From a checkpoint of a small transformer trained on Wikipedia: 385M tokens.
Each number is 200 + 20 x the weight over its row's rms, rounded and kept within 0 to 999. Layers, rows and columns count from 0. The size before them is the row's rms in percent of the matrix's.

# v: layer 11 attention value, 384x384, rms 0.13, rows 139-207, columns 240-287
# o: layer 11 attention output (transposed), 384x384, rms 0.0988, rows 139-207, columns 240-287
v139,100,171,192,186,215,197,190,198,219,182,178,200,175,185,201,226,194,194,207,188,195,183,230,201,185,228,198,178,176,227,226,174,206,190,190,206,221,229,224,189,205,201,218,147,214,202,235,194,219
o139,102,202,180,205,201,248,170,200,208,209,215,192,226,212,187,241,220,214,171,238,201,219,195,223,172,189,221,205,203,199,203,156,197,201,215,209,203,164,202,189,167,224,166,208,193,191,197,219,214
v140,104,204,188,225,219,227,211,238,196,184,187,150,185,196,228,212,163,191,197,170,249,192,232,206,245,203,197,214,208,202,197,185,207,223,155,206,189,201,199,236,230,188,160,187,210,179,192,193,220
o140,107,217,208,197,165,222,223,193,173,203,219,178,239,199,217,197,177,192,186,191,183,182,188,214,196,203,170,194,209,203,211,216,168,199,194,195,195,249,170,193,186,217,208,184,179,214,239,186,205
v141,105,204,176,241,186,222,186,226,233,177,194,209,159,207,189,208,209,146,190,199,168,223,188,200,202,197,179,185,199,222,208,182,201,194,196,214,224,203,218,214,201,210,256,245,221,200,192,230,222
o141,102,185,195,181,211,187,221,177,179,193,225,199,211,197,203,199,208,202,184,199,192,195,195,197,170,210,214,203,186,216,216,236,226,188,207,219,196,150,167,210,186,197,167,171,207,202,204,166,201
v142,107,186,181,202,208,199,213,214,197,210,150,208,195,216,209,236,216,226,171,193,205,187,214,214,202,175,243,216,196,219,184,219,184,181,215,196,205,215,203,195,188,168,211,199,209,154,204,243,183
o142,107,176,223,153,203,196,230,203,176,200,184,179,231,210,207,193,190,195,208,193,201,207,198,210,200,199,189,160,204,216,176,169,202,208,241,193,211,196,219,199,192,231,212,209,197,189,238,208,172
v143,100,203,193,246,204,223,182,186,198,170,225,226,191,225,215,184,205,207,204,234,214,183,190,178,191,195,203,156,227,193,215,230,225,194,207,192,170,211,189,205,200,202,215,178,182,169,218,189,214
o143,102,176,222,210,219,175,228,230,199,217,198,183,207,201,169,203,189,223,198,207,219,175,189,236,202,178,212,157,206,160,227,186,217,199,195,191,179,233,207,199,183,206,179,212,219,212,184,176,195
v144,109,220,198,208,178,207,212,173,218,231,209,218,197,230,196,189,193,196,220,154,186,222,204,183,249,182,209,174,215,204,194,234,199,205,207,210,219,228,232,175,200,194,176,213,174,249,201,171,170
o144,106,193,216,202,210,191,206,204,190,180,188,201,204,172,202,172,227,198,189,219,187,208,191,232,185,194,177,188,189,228,209,176,174,225,215,172,190,213,187,203,192,187,240,224,200,218,223,218,193
v145,101,184,212,223,181,175,226,240,206,214,191,178,217,192,210,183,183,188,193,208,238,175,199,208,205,167,230,222,212,199,193,224,188,201,213,203,240,199,210,239,162,193,187,245,184,216,187,235,190
o145,105,224,222,177,210,209,187,205,234,191,195,172,181,191,186,238,207,183,197,177,190,214,174,191,217,221,194,219,221,200,184,195,186,177,177,194,183,189,222,182,195,222,222,213,177,176,218,231,231
v146,110,210,242,171,217,220,233,173,167,212,172,245,182,165,197,188,151,190,232,169,182,210,190,197,202,248,192,185,199,203,194,196,200,192,180,222,181,201,169,172,201,204,209,203,187,221,160,203,196
o146,108,222,192,210,204,188,199,190,181,152,201,209,226,182,195,198,211,197,160,184,193,218,176,212,192,208,191,238,213,181,175,197,194,201,195,200,196,217,209,226,144,211,190,204,183,189,207,198,170
v147,111,232,213,205,188,207,198,244,215,188,184,194,190,186,214,222,186,178,176,176,216,227,186,200,248,199,231,186,189,194,200,176,241,211,226,206,158,185,193,159,219,183,158,253,216,188,188,211,233
o147,111,207,214,179,172,211,204,196,189,199,219,203,193,167,201,205,187,220,189,207,195,197,202,207,191,212,164,193,221,197,250,217,187,202,193,191,207,197,176,198,210,208,197,170,236,227,208,185,171
v148,107,206,210,212,180,191,223,205,184,210,224,199,177,205,206,197,175,246,196,205,210,188,179,218,179,183,241,175,191,197,213,204,193,204,206,220,207,215,189,190,153,205,189,220,188,188,205,168,199
o148,109,174,241,165,201,213,208,245,217,180,197,221,193,179,222,208,240,177,150,181,221,205,176,200,205,177,206,222,187,189,197,213,209,183,180,228,220,180,184,210,196,178,196,151,224,195,210,194,229
v149,102,197,163,179,210,215,178,175,172,212,163,185,203,206,164,189,201,186,192,189,216,162,200,225,252,179,203,169,204,196,230,187,232,219,173,211,190,205,191,218,171,184,226,222,214,196,193,172,199
o149,105,220,218,227,209,244,234,218,192,175,202,212,197,184,230,212,183,211,229,218,169,192,209,192,160,187,209,189,235,230,188,222,194,233,195,209,167,217,209,201,196,203,234,170,201,177,219,194,182
v150,103,202,187,163,209,203,185,175,192,226,192,196,219,194,179,173,197,239,222,186,232,228,165,192,199,226,196,181,218,214,229,233,212,195,196,169,199,195,191,197,205,195,225,171,233,211,189,183,212
o150,099,189,209,188,196,213,221,196,179,155,233,181,197,229,183,222,227,214,225,182,201,174,219,207,230,150,184,187,175,211,197,191,201,203,206,194,191,210,230,203,218,214,225,172,180,221,172,173,180
v151,104,223,213,200,186,193,219,190,221,191,181,199,196,204,181,180,164,188,227,243,227,203,190,196,186,226,200,182,199,216,203,209,172,161,212,209,217,182,220,179,181,177,177,181,210,119,165,228,175
o151,099,180,210,208,204,200,236,200,156,239,162,178,191,157,211,190,226,206,157,172,177,246,219,209,189,195,241,200,221,188,232,197,197,211,218,188,203,195,199,215,197,241,185,212,193,217,220,205,201
v152,104,217,210,206,224,184,240,207,176,157,203,224,214,200,206,191,230,223,230,195,188,200,179,202,198,184,233,189,202,208,238,229,171,223,250,177,197,182,205,205,209,207,186,188,229,198,184,228,197
o152,103,187,238,228,185,192,130,193,196,231,191,186,220,187,163,193,190,175,180,203,234,214,225,206,210,198,174,190,204,196,184,220,209,170,195,191,197,196,224,208,156,182,179,226,202,172,181,203,190
v153,106,218,213,201,231,180,210,237,194,227,149,184,194,196,190,202,183,210,189,249,193,207,207,193,160,199,185,213,200,183,210,181,228,241,199,193,214,203,199,195,231,197,203,198,215,213,189,203,207
o153,101,186,194,228,208,217,215,199,226,199,189,226,215,182,158,238,205,195,227,197,165,235,213,197,189,220,236,191,192,195,186,196,156,202,189,172,172,182,169,212,175,260,201,192,224,208,154,198,202
v154,107,231,149,180,157,213,203,209,212,184,191,196,200,210,241,196,186,189,187,224,228,201,194,217,218,203,169,191,218,165,218,201,195,205,217,211,202,190,220,221,213,176,198,198,218,206,195,208,203
o154,106,199,169,224,239,203,157,220,241,226,214,213,173,226,198,212,212,187,210,221,185,246,211,193,205,218,200,230,196,261,191,179,228,202,190,182,199,212,211,161,203,227,221,190,218,200,195,185,147
v155,103,206,186,213,197,227,190,215,198,189,206,183,230,204,226,221,194,181,197,163,223,215,232,235,188,171,196,238,192,222,192,236,221,216,231,180,199,208,172,207,199,181,220,213,199,234,196,193,187
o155,101,218,230,192,192,219,195,202,189,227,170,201,193,241,180,189,204,227,187,245,143,198,186,211,220,198,192,200,214,241,216,193,183,192,172,178,221,229,237,179,213,204,208,184,195,190,213,237,184
v156,102,200,141,226,211,218,176,209,208,186,201,182,224,206,196,204,181,213,201,210,184,208,217,204,209,192,221,239,197,231,175,176,228,198,228,191,196,180,211,167,243,167,188,232,210,222,207,147,236
o156,104,193,211,197,151,184,209,213,219,248,235,179,200,215,195,195,191,189,183,193,205,190,214,171,196,213,194,145,197,237,222,239,216,235,167,205,178,191,196,221,205,176,246,207,214,188,192,223,237
v157,100,218,198,209,216,214,184,176,165,180,199,194,208,209,220,167,226,164,229,185,198,242,204,193,192,181,193,190,179,217,177,185,213,197,157,198,179,192,164,185,191,207,202,180,156,193,199,175,206
o157,099,191,211,178,223,214,211,224,196,183,173,187,257,182,215,230,206,222,190,219,205,150,210,232,201,229,157,182,194,202,214,205,213,222,198,196,221,233,183,201,202,203,212,231,233,225,214,188,212
v158,105,187,213,174,196,173,227,191,214,212,188,211,188,212,231,147,201,206,183,181,229,198,232,201,202,210,199,212,188,197,157,238,180,193,216,181,211,203,192,212,193,203,192,206,226,198,192,210,227
o158,108,219,164,224,245,201,197,202,181,206,192,224,198,154,158,220,192,211,187,162,219,198,182,195,222,182,190,185,180,210,221,184,169,231,210,219,179,206,220,183,211,202,192,215,194,199,204,199,156
v159,103,181,224,174,182,201,189,214,203,214,176,192,195,208,164,196,236,208,260,204,238,213,226,182,211,210,196,203,213,183,227,169,197,208,207,192,190,205,224,191,193,203,190,189,170,194,190,185,199
o159,101,226,234,203,179,200,204,211,196,203,200,213,225,214,223,192,189,224,200,179,217,211,188,203,192,185,203,170,197,226,157,210,206,167,194,205,172,197,192,228,207,244,205,188,213,186,191,205,193
v160,103,220,212,242,217,207,200,208,205,210,196,163,217,210,246,179,202,176,189,194,182,206,170,171,208,207,201,220,196,247,157,194,222,172,195,204,205,175,231,197,178,223,218,222,209,238,210,203,236
o160,106,220,162,196,174,186,230,217,173,198,188,182,205,206,181,198,228,218,185,213,205,150,230,196,228,228,197,183,197,166,204,201,202,205,199,192,201,239,158,208,230,204,209,206,212,166,197,179,196
v161,108,156,235,215,141,202,214,203,154,232,149,231,173,216,213,220,207,222,204,185,182,183,203,206,174,191,193,178,180,190,177,172,203,210,211,222,173,203,180,190,212,218,191,212,216,204,244,177,226
o161,107,220,213,198,191,205,229,227,242,171,197,193,191,211,192,201,204,173,196,207,244,175,170,179,243,194,198,204,226,195,180,186,207,218,204,205,225,167,189,221,210,161,201,215,227,203,195,232,190
v162,104,191,192,200,177,177,200,190,192,233,180,165,208,196,161,174,208,202,193,201,204,190,189,175,191,173,210,199,170,215,199,190,256,196,213,197,171,208,194,192,208,209,179,213,179,235,196,175,210
o162,100,189,192,210,231,239,218,172,225,188,195,185,199,185,198,240,222,216,217,197,159,211,169,206,214,215,201,218,220,184,225,186,184,205,193,217,197,202,182,252,217,217,236,211,221,185,188,225,191
v163,103,153,168,214,222,188,176,197,204,198,216,190,210,181,203,218,208,173,199,192,206,181,209,193,197,214,206,175,195,172,192,189,172,209,237,201,214,156,210,179,223,228,230,148,193,192,199,214,225
o163,100,190,225,194,200,211,202,212,199,255,243,203,182,207,181,205,199,181,191,167,214,208,227,189,179,186,186,208,208,206,188,209,185,198,187,208,207,208,209,202,194,181,181,253,160,221,224,213,224
v164,104,209,233,212,201,189,191,218,194,214,196,170,191,191,215,215,181,239,220,183,185,235,220,196,195,201,234,214,155,213,211,205,235,199,224,203,202,175,202,180,198,196,207,184,199,195,169,213,204
o164,103,214,198,187,188,199,196,165,183,188,195,186,233,175,187,227,210,183,205,167,215,203,191,175,204,214,204,218,223,193,210,216,206,205,180,185,207,235,203,220,186,198,227,221,173,186,217,237,162
v165,097,190,185,220,181,230,191,205,186,187,212,207,189,247,232,184,250,174,229,192,196,194,210,227,193,198,246,199,222,201,177,204,217,225,190,210,184,195,216,194,216,218,219,165,214,221,199,181,206
o165,099,221,211,186,216,216,194,188,243,191,214,186,188,210,203,231,168,227,183,208,221,198,186,165,208,185,173,249,184,203,200,189,220,179,201,160,183,201,171,180,206,204,192,202,190,210,216,165,226
v166,102,180,217,210,199,185,185,200,219,231,227,207,189,191,198,214,220,221,195,204,198,157,213,205,203,193,208,207,181,174,201,193,198,175,200,230,190,186,177,226,207,157,181,227,157,164,174,241,204
o166,101,172,216,210,190,165,198,174,200,188,157,231,240,189,230,206,200,160,191,208,191,192,186,201,186,212,148,203,192,207,196,180,202,166,203,189,149,194,207,198,201,177,225,193,203,214,228,189,202
v167,097,177,229,196,179,184,193,187,150,218,190,188,214,189,211,186,198,193,171,194,221,199,223,214,182,170,211,212,179,168,207,209,227,210,189,173,188,216,170,227,177,187,166,244,229,237,254,204,182
o167,094,224,178,184,211,219,196,210,201,190,230,184,191,211,189,237,220,176,209,213,185,174,164,215,187,183,220,215,238,143,178,213,224,182,212,192,183,172,238,201,201,185,221,201,180,189,196,185,231
v168,107,174,208,140,221,206,215,202,189,205,222,218,210,200,188,209,217,206,182,249,210,237,182,210,191,221,163,196,208,197,183,185,209,184,213,232,192,184,216,178,205,205,211,169,213,234,189,225,202
o168,111,208,202,218,215,192,163,190,187,190,180,192,197,203,208,191,211,171,201,191,184,192,182,187,222,176,219,201,188,225,227,215,221,189,216,199,184,190,183,191,207,166,197,177,215,204,192,195,192
v169,101,189,230,171,176,196,186,214,186,177,211,229,227,193,225,164,175,195,168,199,193,195,199,176,216,188,193,232,209,185,190,182,178,221,185,214,214,228,179,209,197,183,173,217,211,191,198,222,191
o169,100,215,197,198,200,210,159,189,190,230,175,224,189,213,199,220,224,207,159,210,233,210,206,186,229,219,232,210,194,210,193,217,197,190,194,214,236,176,212,184,165,197,209,202,143,196,195,185,210
v170,104,220,211,188,209,199,200,170,189,180,205,192,196,202,198,203,196,176,220,200,223,230,200,175,184,173,164,178,214,222,175,183,234,224,174,163,166,214,165,186,229,205,166,198,192,232,182,170,166
o170,102,211,183,202,177,185,191,214,197,230,226,236,186,173,212,215,218,183,170,216,168,210,164,189,186,228,179,190,153,181,218,201,182,187,210,234,231,210,206,196,193,188,228,184,159,198,200,204,209
v171,108,197,197,171,220,192,238,168,178,234,179,213,197,191,147,188,192,207,211,182,190,220,216,171,199,226,169,189,185,178,201,211,183,194,239,198,194,235,216,188,208,224,208,209,184,213,246,204,177
o171,111,222,177,193,184,198,188,185,206,217,210,197,210,206,202,178,217,174,206,178,196,196,231,189,207,177,244,183,221,210,196,165,232,201,189,208,181,175,181,225,212,207,192,215,175,263,189,182,172
v172,109,214,222,226,218,184,200,211,185,190,185,203,203,192,183,190,197,196,228,184,203,175,215,205,151,198,191,218,222,207,209,232,200,206,231,224,171,206,205,212,196,197,173,208,219,188,218,180,175
o172,107,192,215,165,190,157,232,201,215,241,229,195,181,151,193,207,174,207,189,182,186,194,190,169,196,205,204,194,195,188,203,178,199,188,211,212,221,188,190,209,220,207,202,177,234,226,183,243,216
v173,109,203,217,179,200,196,247,195,215,200,206,213,228,213,174,211,220,168,178,210,181,230,206,228,189,198,224,218,202,207,207,225,174,186,185,203,171,198,175,218,217,203,214,244,196,179,192,239,208
o173,109,204,222,233,209,202,227,213,179,237,217,201,145,213,231,179,211,205,197,193,203,153,150,187,220,180,194,182,208,228,224,190,213,175,194,202,207,192,209,187,190,190,203,184,182,201,196,178,191
v174,110,175,227,196,207,198,170,187,163,202,202,217,200,197,215,224,207,200,240,188,208,214,185,171,190,201,217,196,212,224,209,212,224,203,179,148,176,170,180,163,244,273,190,157,190,198,147,155,207
o174,109,216,198,190,202,194,191,215,202,201,173,205,208,196,217,190,225,215,212,193,201,170,167,206,183,201,183,208,189,177,197,188,192,220,193,218,168,223,205,203,196,180,203,195,165,230,190,191,227
v175,105,157,202,173,174,211,176,207,229,206,210,140,186,159,220,205,195,174,175,239,209,203,169,194,182,209,186,203,177,214,200,195,186,219,225,212,189,216,181,227,203,181,191,203,204,206,192,214,191
o175,103,206,189,197,248,197,212,234,194,238,198,199,177,213,212,207,254,178,190,218,203,199,231,208,173,226,234,213,190,206,221,221,190,198,203,177,205,141,189,168,216,209,222,238,187,172,177,210,173
v176,101,192,189,183,181,175,211,203,234,171,218,214,210,186,152,174,225,213,187,195,190,217,200,173,193,185,189,198,193,234,203,201,203,203,223,203,206,211,149,174,178,221,182,228,224,174,181,215,187
o176,102,192,203,216,231,207,176,201,172,193,189,195,213,187,239,254,200,200,181,224,209,191,180,207,236,211,217,176,195,180,198,207,196,185,185,167,184,197,229,196,213,164,223,236,181,222,186,233,185
v177,104,199,217,257,192,196,176,179,203,214,192,228,237,181,219,231,229,194,183,188,226,176,194,223,203,253,256,183,203,202,174,176,202,202,200,173,186,168,224,154,238,185,218,189,202,220,164,184,195
o177,103,222,167,216,179,237,188,186,186,204,195,207,168,213,226,182,189,225,191,197,204,227,215,204,187,189,190,213,185,225,197,206,190,223,173,214,216,205,215,168,207,185,166,156,213,232,219,248,209
v178,103,210,203,227,203,206,251,216,175,210,219,196,221,207,160,173,224,169,213,192,154,197,219,193,202,204,212,181,190,209,190,181,197,200,209,187,209,192,181,163,214,177,201,179,148,186,185,190,158
o178,107,207,225,195,216,191,167,208,194,217,204,174,191,207,220,193,218,205,186,174,216,202,182,208,173,245,207,203,242,240,167,194,175,231,171,241,195,228,199,217,207,217,210,246,196,178,223,218,184
v179,103,214,229,236,220,191,205,204,203,188,180,175,224,183,223,214,206,184,210,172,166,194,192,231,208,209,208,220,154,170,210,191,240,165,180,209,190,161,209,177,186,172,216,201,197,198,207,183,200
o179,104,207,225,215,193,201,199,172,223,205,217,187,207,192,223,165,166,211,187,209,193,186,189,215,168,181,180,170,216,198,213,187,174,228,234,206,216,229,213,208,172,195,219,216,174,187,194,189,205
v180,101,201,195,186,183,178,200,178,228,195,202,194,233,184,187,200,227,156,157,192,197,211,191,172,188,162,210,203,180,236,215,194,192,216,172,213,222,202,168,184,193,222,215,207,247,221,216,225,193
o180,098,186,180,200,227,206,181,190,207,170,210,220,210,195,190,179,212,178,223,225,248,212,203,169,207,199,237,216,202,211,187,243,253,177,204,186,192,215,261,201,185,171,207,221,196,209,191,197,196
v181,099,191,247,211,212,175,203,182,193,172,227,211,192,208,189,223,204,214,182,186,193,213,190,190,207,224,240,201,179,179,216,213,229,198,211,183,210,171,207,169,175,184,210,181,206,205,188,213,213
o181,103,200,177,158,212,175,221,213,215,187,218,175,230,183,181,194,242,210,212,179,233,200,197,156,192,196,201,218,240,163,189,157,153,230,184,217,185,220,212,246,212,174,181,221,169,181,203,206,166
v182,105,187,221,226,209,185,170,214,182,190,187,207,207,208,194,196,211,210,248,191,191,200,232,229,171,214,196,226,172,221,249,128,218,225,222,168,192,205,213,204,185,230,191,186,170,200,200,198,226
o182,107,222,185,184,169,215,181,178,242,213,220,173,225,214,185,229,199,211,204,188,216,213,154,185,223,187,166,178,209,190,177,236,207,198,214,207,191,217,210,203,225,167,214,187,216,198,155,216,222
v183,111,174,210,193,211,193,228,242,210,222,175,203,186,188,183,206,218,210,193,218,172,216,193,186,214,228,226,204,190,202,190,203,169,170,204,179,192,206,203,204,175,199,206,211,259,205,189,222,208
o183,110,181,179,205,216,172,208,195,202,200,211,185,197,187,176,186,197,172,235,197,221,171,205,218,196,182,210,236,204,185,199,196,166,191,245,198,193,208,203,160,175,222,211,181,205,157,186,214,171
v184,100,208,175,188,185,209,190,232,220,196,203,195,187,158,218,194,180,198,204,221,178,216,200,199,204,218,206,204,208,193,233,176,193,176,169,166,211,203,224,152,202,225,171,190,207,203,217,188,200
o184,097,185,210,184,234,199,215,178,200,183,200,219,174,187,196,183,185,217,199,202,196,212,208,201,209,190,219,213,186,174,217,214,179,200,195,226,224,209,199,215,173,189,224,205,204,203,164,218,174
v185,103,183,223,159,230,210,234,182,208,166,194,186,203,175,193,187,200,193,208,208,194,227,183,258,183,221,220,203,182,197,221,163,214,153,207,214,201,225,209,218,179,231,199,214,211,220,215,200,198
o185,103,186,204,214,201,155,193,181,193,177,236,215,210,242,170,209,196,191,190,217,184,219,175,160,227,178,229,172,168,172,221,226,161,174,180,189,212,179,167,213,179,181,205,203,194,173,153,226,217
v186,106,189,220,177,178,219,179,210,213,199,180,247,228,179,169,238,209,173,189,206,207,171,192,174,204,223,202,224,172,239,218,203,219,229,162,180,182,200,212,215,221,217,221,205,222,209,184,220,228
o186,105,210,190,228,233,184,193,158,200,185,181,205,188,192,204,208,196,251,181,200,243,238,208,171,177,196,181,182,216,192,213,212,205,210,224,208,200,140,192,223,188,166,217,198,216,194,196,188,191
v187,101,222,208,191,188,200,177,210,202,186,210,185,164,210,163,215,182,217,167,191,250,188,219,192,192,178,194,195,188,201,205,214,183,254,173,222,239,201,207,220,234,239,218,196,180,222,183,163,173
o187,106,194,197,197,211,188,222,189,220,231,199,180,218,218,224,164,218,210,209,224,184,199,233,212,162,209,193,170,225,218,199,187,198,190,160,185,186,214,193,189,224,176,188,182,186,204,184,196,221
v188,108,176,152,230,209,169,217,171,191,167,196,183,206,230,191,211,181,187,223,199,201,196,175,196,189,225,191,206,203,237,247,200,241,195,194,192,220,201,177,222,179,231,211,206,223,239,177,214,189
o188,109,196,221,193,185,205,217,188,239,215,151,208,185,227,220,192,209,210,191,204,209,184,191,206,193,213,222,222,172,187,160,186,169,223,143,172,180,221,237,192,166,198,210,199,212,202,224,203,215
v189,108,251,176,172,230,200,173,220,218,195,221,183,242,164,177,188,212,172,166,234,212,147,242,221,177,209,210,200,209,197,246,247,170,171,171,161,198,183,206,226,207,214,198,218,191,229,195,233,222
o189,109,171,192,249,195,212,232,227,176,215,216,204,147,189,201,203,190,211,199,229,186,226,207,168,169,205,197,233,193,185,228,205,180,208,194,190,205,226,213,210,209,221,228,212,167,192,238,172,202
v190,099,183,203,188,154,167,194,179,181,220,198,223,232,211,200,216,195,230,216,194,194,201,202,202,188,138,162,179,188,214,202,183,209,166,198,202,188,196,205,187,181,226,207,156,155,169,198,209,176
o190,098,206,193,193,227,219,221,200,215,208,194,194,175,198,204,211,199,209,218,169,156,202,165,197,216,202,199,226,194,213,208,182,239,233,193,190,189,194,215,239,204,201,145,184,205,165,242,208,225
v191,105,234,198,173,178,215,191,228,216,175,171,198,198,188,221,234,193,190,214,208,226,228,209,197,164,202,189,203,224,190,216,138,205,192,230,211,224,221,199,216,178,211,221,211,192,208,216,235,204
o191,105,213,175,213,219,202,181,175,173,215,177,186,221,204,219,166,211,229,174,229,179,225,204,191,214,206,220,174,195,187,192,242,195,218,185,194,195,181,207,203,198,206,189,203,220,212,140,225,207
v192,098,193,198,216,168,173,201,196,181,196,188,207,229,212,166,200,199,181,197,235,207,187,168,206,196,186,225,208,173,239,199,194,239,190,198,200,152,209,200,183,206,190,231,199,203,201,179,185,197
o192,099,206,228,214,178,188,192,196,200,227,173,190,144,223,214,209,206,199,227,212,225,198,241,196,181,208,211,199,226,156,199,202,204,200,236,206,210,209,185,200,206,190,168,164,200,196,220,252,189
v193,105,154,185,213,162,245,197,203,169,191,211,211,184,202,183,225,175,179,227,173,205,209,215,225,201,221,193,202,194,169,217,210,218,201,226,200,199,198,199,162,222,199,211,211,171,204,212,138,234
o193,111,236,245,203,224,195,182,198,198,208,231,195,200,199,209,208,198,204,236,187,189,209,209,187,204,178,180,173,205,203,180,192,195,215,233,267,187,180,200,212,211,211,211,210,203,189,224,199,202
v194,106,223,219,164,193,179,210,200,206,202,168,197,220,214,198,219,226,208,194,207,223,198,183,187,186,219,231,179,192,210,224,168,219,169,179,187,206,201,178,192,174,213,199,212,206,190,178,163,213
o194,107,217,216,210,208,201,211,166,200,187,232,209,189,172,198,185,194,186,176,206,176,197,159,170,210,168,189,228,212,177,209,203,174,225,210,214,192,195,186,196,198,197,210,192,138,187,227,230,192
v195,103,223,212,231,208,190,194,191,213,207,201,194,192,181,175,160,213,208,176,194,173,199,209,224,196,195,216,202,185,238,204,226,216,189,184,178,197,235,182,217,204,180,159,176,220,158,201,194,202
o195,106,175,173,185,196,228,236,205,163,207,184,186,206,169,216,186,193,208,213,205,213,199,172,165,210,218,119,227,216,189,230,227,222,203,213,208,189,213,206,203,223,220,230,207,191,224,208,197,197
v196,104,159,244,177,200,223,197,206,223,196,201,183,190,186,210,206,227,194,160,198,201,189,156,224,243,222,185,192,201,201,203,194,201,182,202,214,179,198,185,199,186,191,239,180,202,161,227,193,180
o196,109,240,180,196,215,190,193,200,163,234,192,192,185,199,211,197,179,225,164,207,187,221,176,165,198,150,208,211,192,181,193,178,191,227,226,188,190,236,189,231,218,229,228,208,196,237,197,191,219
v197,102,164,167,194,196,203,192,204,192,178,210,197,189,189,215,195,200,172,176,170,148,195,228,208,205,185,221,171,210,215,171,155,203,179,212,173,188,175,210,211,201,169,196,154,190,228,204,207,166
o197,105,202,192,243,224,189,237,213,195,232,217,177,213,205,158,184,217,200,239,217,197,211,236,187,203,186,205,204,182,184,186,227,194,191,182,203,192,251,218,209,210,188,197,205,183,209,221,227,176
v198,106,213,197,197,214,196,160,206,237,192,232,210,180,185,230,183,216,191,178,209,187,200,171,210,182,202,212,155,179,185,204,235,239,229,204,207,202,207,160,161,212,222,172,208,193,174,209,161,201
o198,101,168,209,211,193,192,204,193,229,232,194,197,253,227,222,239,188,221,222,196,208,198,203,204,208,201,188,212,158,187,230,193,189,194,227,203,208,215,210,219,201,205,234,210,218,199,198,185,168
v199,092,241,199,197,201,218,198,203,276,238,224,185,203,234,204,188,213,210,214,187,196,242,204,218,187,199,190,192,188,168,196,157,222,224,165,220,215,194,208,185,214,208,216,229,201,226,192,213,215
o199,094,186,252,210,186,191,215,213,195,152,194,210,210,216,225,190,242,215,214,197,178,201,197,210,229,195,171,180,241,223,214,249,194,174,214,185,223,161,176,183,241,198,225,202,180,195,212,177,192
v200,104,192,233,197,222,201,205,182,167,223,188,193,202,207,218,191,239,196,198,226,176,179,213,161,153,213,207,207,208,182,207,190,193,247,197,181,232,162,170,198,233,169,185,215,193,195,183,179,217
o200,104,177,182,232,185,206,195,191,206,199,235,179,191,192,197,188,182,204,243,177,199,183,201,211,214,180,223,170,189,209,159,203,180,180,225,244,198,187,184,180,202,202,216,228,222,198,224,215,181
v201,110,199,168,202,210,234,228,211,179,199,204,183,207,159,174,199,183,196,202,171,182,184,201,248,199,235,196,193,177,170,192,210,227,189,207,177,202,207,227,235,214,190,193,222,212,183,180,190,213
o201,114,144,222,192,231,175,195,191,167,205,204,210,208,196,216,155,236,201,211,218,184,182,166,179,190,204,204,222,217,221,210,207,184,176,233,206,177,224,222,218,219,228,224,194,196,207,218,167,208
v202,108,161,205,166,179,216,200,174,222,197,212,201,156,177,216,132,142,191,180,211,210,193,221,176,200,176,204,225,197,191,201,159,225,187,201,181,197,200,204,189,181,215,192,184,202,170,223,179,167
o202,109,197,187,191,189,203,204,222,171,169,202,190,211,185,204,248,222,236,203,207,216,199,187,189,221,223,205,205,200,203,213,234,146,202,198,197,186,181,188,184,189,224,206,237,212,217,208,205,179
v203,102,191,172,196,183,243,186,206,198,218,223,222,206,179,173,217,205,209,229,189,183,182,208,223,230,229,190,145,209,192,215,154,202,189,183,223,201,193,223,207,226,185,224,229,191,191,196,218,200
o203,102,212,190,230,248,169,202,194,198,224,197,240,203,225,193,176,170,176,198,198,181,189,181,179,194,218,199,222,223,208,185,200,224,198,219,209,210,217,171,203,215,198,202,182,223,215,211,197,231
v204,101,201,188,214,159,220,205,213,158,204,189,214,195,188,236,237,210,216,181,182,178,213,199,213,160,185,190,179,185,213,189,167,208,201,183,237,195,180,186,206,177,160,229,196,181,205,233,191,196
o204,104,223,220,213,205,193,199,180,208,193,225,239,233,184,162,206,184,190,215,190,204,252,242,209,212,193,229,228,215,224,175,212,203,192,209,177,217,196,225,204,178,210,200,230,200,208,191,208,177
v205,106,206,199,187,219,155,160,198,221,196,200,191,216,188,152,175,234,212,180,210,233,189,188,163,237,197,211,197,218,220,194,194,194,185,216,231,228,202,212,227,177,200,183,179,217,186,218,175,223
o205,110,162,210,181,201,224,225,244,195,199,195,161,207,170,240,231,199,189,229,172,203,218,197,220,195,225,222,212,174,210,254,202,180,194,207,205,191,207,206,183,208,184,195,220,170,217,161,213,165
v206,108,194,173,217,225,208,219,221,226,207,193,186,225,206,175,214,166,204,226,205,213,201,210,176,167,243,199,206,214,179,200,193,174,206,178,193,178,191,175,206,203,192,227,190,192,216,206,171,253
o206,110,201,176,201,180,244,183,166,223,194,213,171,197,169,170,178,211,190,153,150,203,233,190,224,187,192,199,166,211,218,231,189,209,204,194,219,210,233,230,173,217,246,204,187,218,218,202,175,212
v207,110,194,190,214,197,182,210,229,187,224,194,184,208,176,241,212,211,213,243,154,198,208,214,211,191,243,174,201,175,216,188,237,237,176,210,203,192,209,194,203,202,193,180,175,210,236,228,207,220
o207,110,222,208,219,199,218,195,196,211,198,199,212,237,210,209,192,178,197,214,204,198,189,217,196,255,190,173,185,229,187,183,163,201,204,206,204,202,237,221,180,197,191,203,184,201,194,192,190,179